Weights of a small GPT-style language model, trained from scratch on English Wikipedia.
Size: 10 layers, width 256, 8 heads of 32, MLP 704 SwiGLU, vocabulary 4096, 9.08M parameters.
Architecture: RMSNorm before each block, rotary positions, no biases in attention or MLP, tied embeddings.
Training: a variant of SOAP for these matrices, 723M tokens, 5784 steps.
Each number is 128 + 24 x the weight over its row's rms, rounded and kept within 0 to 255. Layers, rows and columns count from 0. The size above them is the row's rms in percent of the matrix's.

# layer 7 attention query, 256x256, rms 0.12, rows 156-159, columns 192-255
size [114 103 110 106]
[[141 125 128 116 165 110 126 128 105 145 136 149 115  91 120 114 178 179 169 188 145 123 155 158 118 141  94 138 115 122  97 103 115  97 114  90 116 101 150 126 127 124 162 144 109 118  75 120 128 128  95 127 170 149 125 104 106 134 127 148 103 123 118 137]
 [135 170 118 125 113 131 101 175 136 159 119 112 103 133 146  76 145 130 115 147 170 138 129 118 137 120 118 154 155  82 138 111  85 125 119 144 115 141 112 122 102 114 134  85 188 136 139 116 131 173 154 126 109  95 179 131 130 140 139 131 131 112 160 102]
 [109 149 114 148 124 155  87 113 131 130 107 128 143 185 117 147 143 123 199 121 106 110 180 112  87 131 172 104 131 137 131 125 131 155 134 150 112 154 125 125  91 161 136 120 124 125 124 156 127 114 129 109 163 123 133 132  93 138 111  94 131 110 132 113]
 [126 117 133 162  77 150 150 129 155 141 159 129 119  86 148 156 128 168 134 162 146 110 147  92 150 119 126 149 116 113 194 146 140  83 143  91 130 107 137 161 156 138 161 105 132 138 138 145 124  99 143 131 140 124 140 162 114 125 130 120 125 111 106 122]]
# layer 7 attention key, 256x256, rms 0.131, rows 156-159, columns 192-255
size [112 104 109 108]
[[118 106 135 100 128 184 119 119  99 177 156  95  88 117 128 124 175 108 111 152 107 124 114 113  74  96 195 121 127 154 131  60 136  95 138 114 137 137 144 154 114  89 137 136 126 146 113 107 123 112 159 110 122 126 126 135 175 133 102 109  93 140 130 109]
 [157 144 150 118 110  94  88 109 112  90 133 127 134 150 123 133 118  88  97 106  97 145 137 180 123 165 192 138 123 193 156 178 104  82 147 140 162  88 149 117  98 135 140 153 115 182  92 200 132 139 162 113 139 101 129 149 137 124 112 146 145  84 123 114]
 [153 181 145 138  98  91 155 160 130 139  88 115 144 189 135 149  90 143 134 128 130  89 131 110 127 123 129 121 154 146 136 104 171 140 108 113 130 129 115 153 166 109 121  99 132  99 149 115 150 116 134 120 143 101 108 132 139 117  99 116 150 118 125 119]
 [149 138 115 111 134 139 151 114 144 111 113 122 143 137 124 112 143 112 130 137 116 114 140 120 122 170 105 148 108 127 166  93 117 110  91 131 124 101 150 116 103 122 134 115  97 171 138 151 154 102 147 108 141 148 118 160 121 162 105 145 107 139 114 153]]
# layer 7 attention value, 256x256, rms 0.262, rows 128-148, columns 192-255
size [ 78  88  96  85  87  90  84  81  82  80  86  83  84  86  86  87  81  85  84  81  80]
[[101 134 141  90 120 166  92 139 121 146 106 135 121 142 139 155 100 135 131 123 130 142 171 144 142 118 100 138 112 129 178 156 116 109 159 135 125 120 199 104 135 101 147 111 143 163 121 177 131 133 140 153 157 117 138 109  70 130 133 145 133 135  85 122]
 [113 120 105 111 124 109  91 116 138 130 147 116 128 118 118  78  91 135 115 143 148 134 160 158 125 139  87 122 122 103 109 112 148 130 122 150  93 105 152 160 137 141 129 103 113 129 138  98 105 137 161 112 146 154 116  78 111 146 102 134 149 134 136 124]
 [ 85 125 131 146 142 196 131 138 160 135 113 163 113 133 163 103 140  73 116 110  80 149 118 101 143 116 144  95 134 157 118 115 132 139 107 119 108 132  92 129 102 163 158 158 129 149 112 136 134 132 146 174 126  98 116 141 148 125 116 128 119 126 120 116]
 [119  97 159  80 116 118 111 149  97 109 167 145 133 111 131 122 124 141 128 112 122  99 103 105 128 160 160 120  80 134 117 146 139 148 163 127 131  96  89 157 162 104  92 125 184 126 133 115 137  98 176 136 122 121 147 144 118 119 114 160 170 112 157 141]
 [129 148 118 163  89 119 111 173 158 155 149 116 130 126 125 120 153 108 149 161 102 153 136 158 133 140 107 131 133 140 162 159 112 110 179 101 128  94 122 135 137 163  92 141 135 148 114  94 100 122 144 122 112 107 146 108 115 162 134 127 152 151 111 179]
 [188 106 112 154  77 122 134 129 107 130 116 128 157  79 142 137 151 123 153 146 183 153 141 127 137 138 140  79  94 176 127 122 123 152 141 156 110 128 105 151 101 123 106  98 151 104 126 118  88 121 143 115 120 173 153  88 157 135 121 152 108 130 184 148]
 [146 103 118 114 132  79 135 133 112 136 101 148 146 157 116 141 128 106 142 114  87 141 103 146 103 104  99 105  97 103 102 120 158 115 153 151 137 172  81 119 136  94 109  97 134 132 126 140 108 120 112 180 122 163  98 111 112 127  82  98  70 139 130 127]
 [160 179 124 127  91 150 125 145 107 103 148 111 142 114 154 114 150 138 154 154 128 119 109  97 130 133  94 106 125 119 107 145 120 109 118 182 111 137  99 137 125 187 185  92 127 180 138 107 143 119 129 115 112 156 113  81 119 112 123 157 129 136 139 105]
 [142 118 110 156  97 150 138 131 141 113  73 114  83 132 141 118 162 145 129 146 116 127  99 141 106 159 141 107 125 110 115 117 158 110  75 129 124 116 143 117 136 123 109 135 148 156 107 148 161 162 115 116 137  93 134 164 124 139 104 126 137 109 134 149]
 [139 124 123 100 173 170 122 104 101 149 117 110 122 109 119 114 101 133 100 147  91  84 145 113  97 141 132 121 129  70 154 129 131 119 135 142 108 128 116  81 162 151 109 142 106 147 155 128 138 130  87 145 168 112 118 144 118 134 108 105 119 135 118 128]
 [154 132 101 117 112 105 130 156 107 124 134 126 141 157 148 109 137 113 133 161 167 139 160 143 134 111 134  88 114  82 134 102 108 124 153 139 161  97 119  92 154  73 143 102 161 117  91 125 111  94 103 136  90 117  98 121  99 142 147  85 130 119 150 118]
 [146 147 140 133 106 125 126 135 120 132 125 138  83 118 161 134 119  78 150 100 127  95 156 107 139 115 150 167 153 121 111  85 158 140 120  99 153 121 175 147 130 128 133 131 132 107 164 122 111 114  94 147 127 110 109 126  87  96 144 146 156  93 109 133]
 [156 132 115 137  87 104 122 119  80 172 148  84 109 139 164 177 132 139 115 153 150  99 131 136 170 137 119 151 103  73 124 134 120 138 125 132 100 139 143 160 138 114 122 126 108  93 114  90  96 137 117 136 126 153 128 129 118 128 156 145 114 155 163 105]
 [128  86 111 142 123  87 128 141 152 145 143 178  85 131 141  91 136 133 144 113 121 122  99 100 150 176 102 160 121 150 128 155 106 173 118 127 144 153 124 110 107 142 108 146 154 132  78  95 118 119 162 129 112 117 156 115 111 136 118 163 126 159 139 121]
 [122 182 143 129 110 139 174 161 147 105 151 136 108 138 143 135 129 105 143 146 161 137 110 152 134 102 161  97 107 128 149 142 115 147 151 129 108 130 164 159 141 157 168 183  83 152 140 114 118 120  79 147 122 130 108 179 142 119 177 125 109 138 159 138]
 [125 126  86 115 120 126 140 136 133  96 150  90 101 131 132 125 112 149 166 126 110 133  98 150 118 118 170 105  94  94 101 142 121 136 121 140 110 133 128 164 101 148 140 141 125 154 144 106 138 164 151 138 105 136 119 163 162 107 136 128 120  85 107  71]
 [129 121 159 136 144 123 141 134 132 125 109 160  88  65 115 134 151 104 116 128 119 130 128 125 138 123 133 125 151 130 135  55 133  94 130 168  98 166  60 177  73 129 147 105 157 134 121 101 109 135 112 137 171 103 107 104 151 144 123 143 134 131 112 113]
 [127 142  99 140 165 176 120 142  82 117 126  74 123 174 113 124 136  95 122 109  97 125 175 141 104  93 150 139 159 137  84 141 154  89 112 152 117 109 149  95  99 138 141 132 159 118 160 132 133 136 129 101 176 136 159 154 118 116  99  58 143 133 129 119]
 [149 105  85 104 107 103 147 133  96 104  70 151 135 144 125 120 128 119 105 105 134 164 133 119 131 122  71 125 150 121  86 114 108 119 132 142 109 101 112 133 163 112  92 130 125 139 127 139 111  90 136 116 147 106 121 100 172 111 126 141 103 156 118  99]
 [111 128 131 139 114 126 144 161 155 127 159 111 135 123 121 142 130 138 131 134 128 145 124  84 118 156 129 153 144 118 143 137 189 113 131 105  92 116 162 157 140 136 153 156 155 169 149 143 124 131 100 153 192 135 145 146 106 118 131 145 105 112 131 135]
 [112 134 155 125 140 108 102 121 129 146 141 150 149 166  88 124 130 127 190 104  65 121 146 181  81 160 146 132 126 118 146 112 132 147 158 162 119 138 151 138  73 154 105 124 141  83 132 141 120 138 120 181 154 132  94 105 144 118 167 101 128 104 166 164]]
# layer 7 attention output (transposed), 256x256, rms 0.217, rows 128-147, columns 192-255
size [ 84  89  91  85  89  86  85  85  87  85  87  86  86  86  93  88  87  90  83  83]
[[132 114 144 166 121 123 126 138 132 140 112 136 118 165 106 149  88 163 100 150  83 131 214  65 166 113 132 117 116 135 103 133 169  89 115  65 134 140 131 125 142 113 155 164 101 122 128 115  88 113 143 163 150  98 104 128  98 129 164 138 115 104 123 174]
 [145 108 101 114 183 151 152 124  91 119  81 112 130 135 138 124 105 109 102 139 119  95 137 118 124 151 143 150 104 133  89 123 122 149 125 139 168 154 168  92 111 156 112 122 172 141 118 151 170 157 143 132  83  91 138 169 179 128 147 106  79 119  83 103]
 [124 112 129 121 120 151 132 168 140 146 100 131 162 130 143 161  94 123 118 104 113 116 161 113 140 165 153 128 134 113 151 124 101 143 139 162  46 132  95  85 139 135 146 146 138 100 128 140 133 111 146 154  93  92 142 109 112 128 116 112 119 131 121  89]
 [154 144 141 126 163 115 137  99 130 141 133 114  79 130 121 130 141 129 106  97 123 108 152 131 115 166 112 118 123 100  80  95 147 128 153 134 110 145 128 152 118 140  87  86 123 113  90 135 133 153 142 116 194  97 142 148 109 121 124 152 138 112 132 150]
 [136 172 120 138 157 118 165 114 168 135  86 143 118 107 146 114 164 122 141 161 126 150 138 151 130 132  89 167 180 144 151 107 163 115 169 135 153 111 121 109 147  84 119 126 115  81 117 127 124 126 128 135 171 154 147 136 131 138 143 110 125 112 136 123]
 [176 133 114 127  96 127 120 106 147 127  91 115 108 109 154 147 115 107  75 191 154 118 162 179 119 111 112  88 126 116 125 108 143 118 151 118 147 139 144 146 139 115  78 119 119  94 154  95 145  71 117  93 173 175 115 125 133 132 164 127 138 114 125 121]
 [132 104 149 134 140 127 106 170 122 122 113 123 153 115 137 167 147 102 177 116  50 103 138 127 130 166 143 107 114 141 126 162 164 115 137 141 130 137 146 143 141 123 127  90 110 145 140 106 135 139  82 133 109  93 131 148 121 149 119 101 139 139 151 161]
 [135 136 118  91 129 142  87 180 105 126 118 126 132 170 118  98 125 121 148 140 142 177  97 165 132 113  99  91 125 144  93 122 139 117 104 137 130 127 142 127 111 158 152 114 153 123 115 120 144 157 101 133 161 130 101 152 140  97 129 117 115 124 153 146]
 [160 131 121 143 116 137 157 118 122  88  99 133 103 154 142 102 167 162 133  66  91 104 180 138 133 131 115 111 106 143 120 121 106 125 145 133 161 173 119 164 122 164 122  86 114 136 123 173 178 115 110 140 109 121  96  77 110 140  64 104 149  88 110 113]
 [182 105  73 107 145 137 167 107 119 113  83 119 166 159 146  87 143 106 146  76  83 120 169 165  98 149 165 138 137 103 137 145  98 181  83 120 146  90  77 122 116 131 149 171 107 111 112 160 123  80  79 125 134 105 106 167 138 174 112 146 145  99 111 151]
 [151 162 104 104 123 107  93 138 128 115 108 100 141 144 134 100 169 126 116 108 154 136 117 160  88 116 144 112 139 105 129 131 137 148 154  46 140 140 160 166 149 125 103 111 121  90 117  90 109 110 110 147 119  78 131 100  71  74  91  95 103 120 115 118]
 [142 127 121 103 203 113 116 120  92 128 150 115 101  95 145 149 108  97 103  62 134 157  66 107 171 104 119 149 136 156  95 113 131 115 155 122 171 155 101 111 137 165 123 118 116 111 142 138 100  98 112 122 134 111 112 112 156 130 145 170 150 117  99 155]
 [102 170 113 190 126 162 116 190 122 153  88 122 130 104 105 127 152 122 134 136 128 107 115 150 162 127 114 132 126  58 140 114  76 131 137 167 147 120 127 146 124 138  94 149 122 104 168  90 160 123 118 119 136 130 163 133 119 117 156 110 107 113 153 117]
 [137  72 136 134 132 106 134 139 138 139 116 148 137 126 139  67 156 116 113 167 122 168  97 141 106 110 101 107 115 155 164 108 157 133 111 124 149 186 131 144  81  84  81 158 190 136  73 136 109 178 133 140 127 150 127 168 119 125 140  82  80 123 136 146]
 [164 152 130 152 102 155 118 131 122 116 114 163 158 127 149 144 166 129 121 173 179 159  96 115  99 131 111 120 161  90 107 170 170 138 141 158 126  87 101 158 115 148 156 127  94 114 123 142 132 102 101 107 153 126 121 108 133 138 175 153 131  86 124 148]
 [138 129 117 116 114 121 130 130  82 123  87 138 124 163 157 129  94 107 151 105 137 137 124 126  97 140 126 151 149 110  86 126 106  84  83 149 139 149 103 121 126  69 138 136  63 119 102 110  97 160 135 143 101 123 151 115 128 119 151 143 135 107  84  85]
 [147 140 169  99 116 144 157 107 170 153 117 111 106 119 149  87 121 130 119 109 123 152 146 122 125 114 105 144 105 136 110  76  99 132 127 153  86 125 121 140 114 114 124 123 134 146 141 107 178 115 102 155 143 126 114 140 146 139 156 122 169 140 143 118]
 [106 134 120 140 175 147 135 125  55 145 183  97 147 143 132 142 128  91 144 104  95 101 151 166 129 120 147 114 158 145 145 119 122 107 154 150  99 159  99 112 105 162 146 145 106 160 132 153 119 130  99  86 124 126 159  84  82 131 138 130 129 133 128 151]
 [111 143 158 114 147 157 161 110 119 125 142  98 113 159 100 137 115 133 137 131 161 137 144 138 137 115 131 155  86 133 142 121 149  90 138 117  99 111 142  85 141 131 153 105  94 130 147 140 138 127 135 115 115 153 154 162 161 128 144 109 136 152 123 116]
 [127 133 152 119 131 170 158 153 147 145 123 115 147 111 154 119 141 133  92 130 141 144 106 129 125 134 101 158 157 123 116  83 123  97 132 119  97  93 153 133  98 102 141 127 143 155 117 139 160 173  98 135 171 117 142 143 109 121 160 157 117 111  95 138]]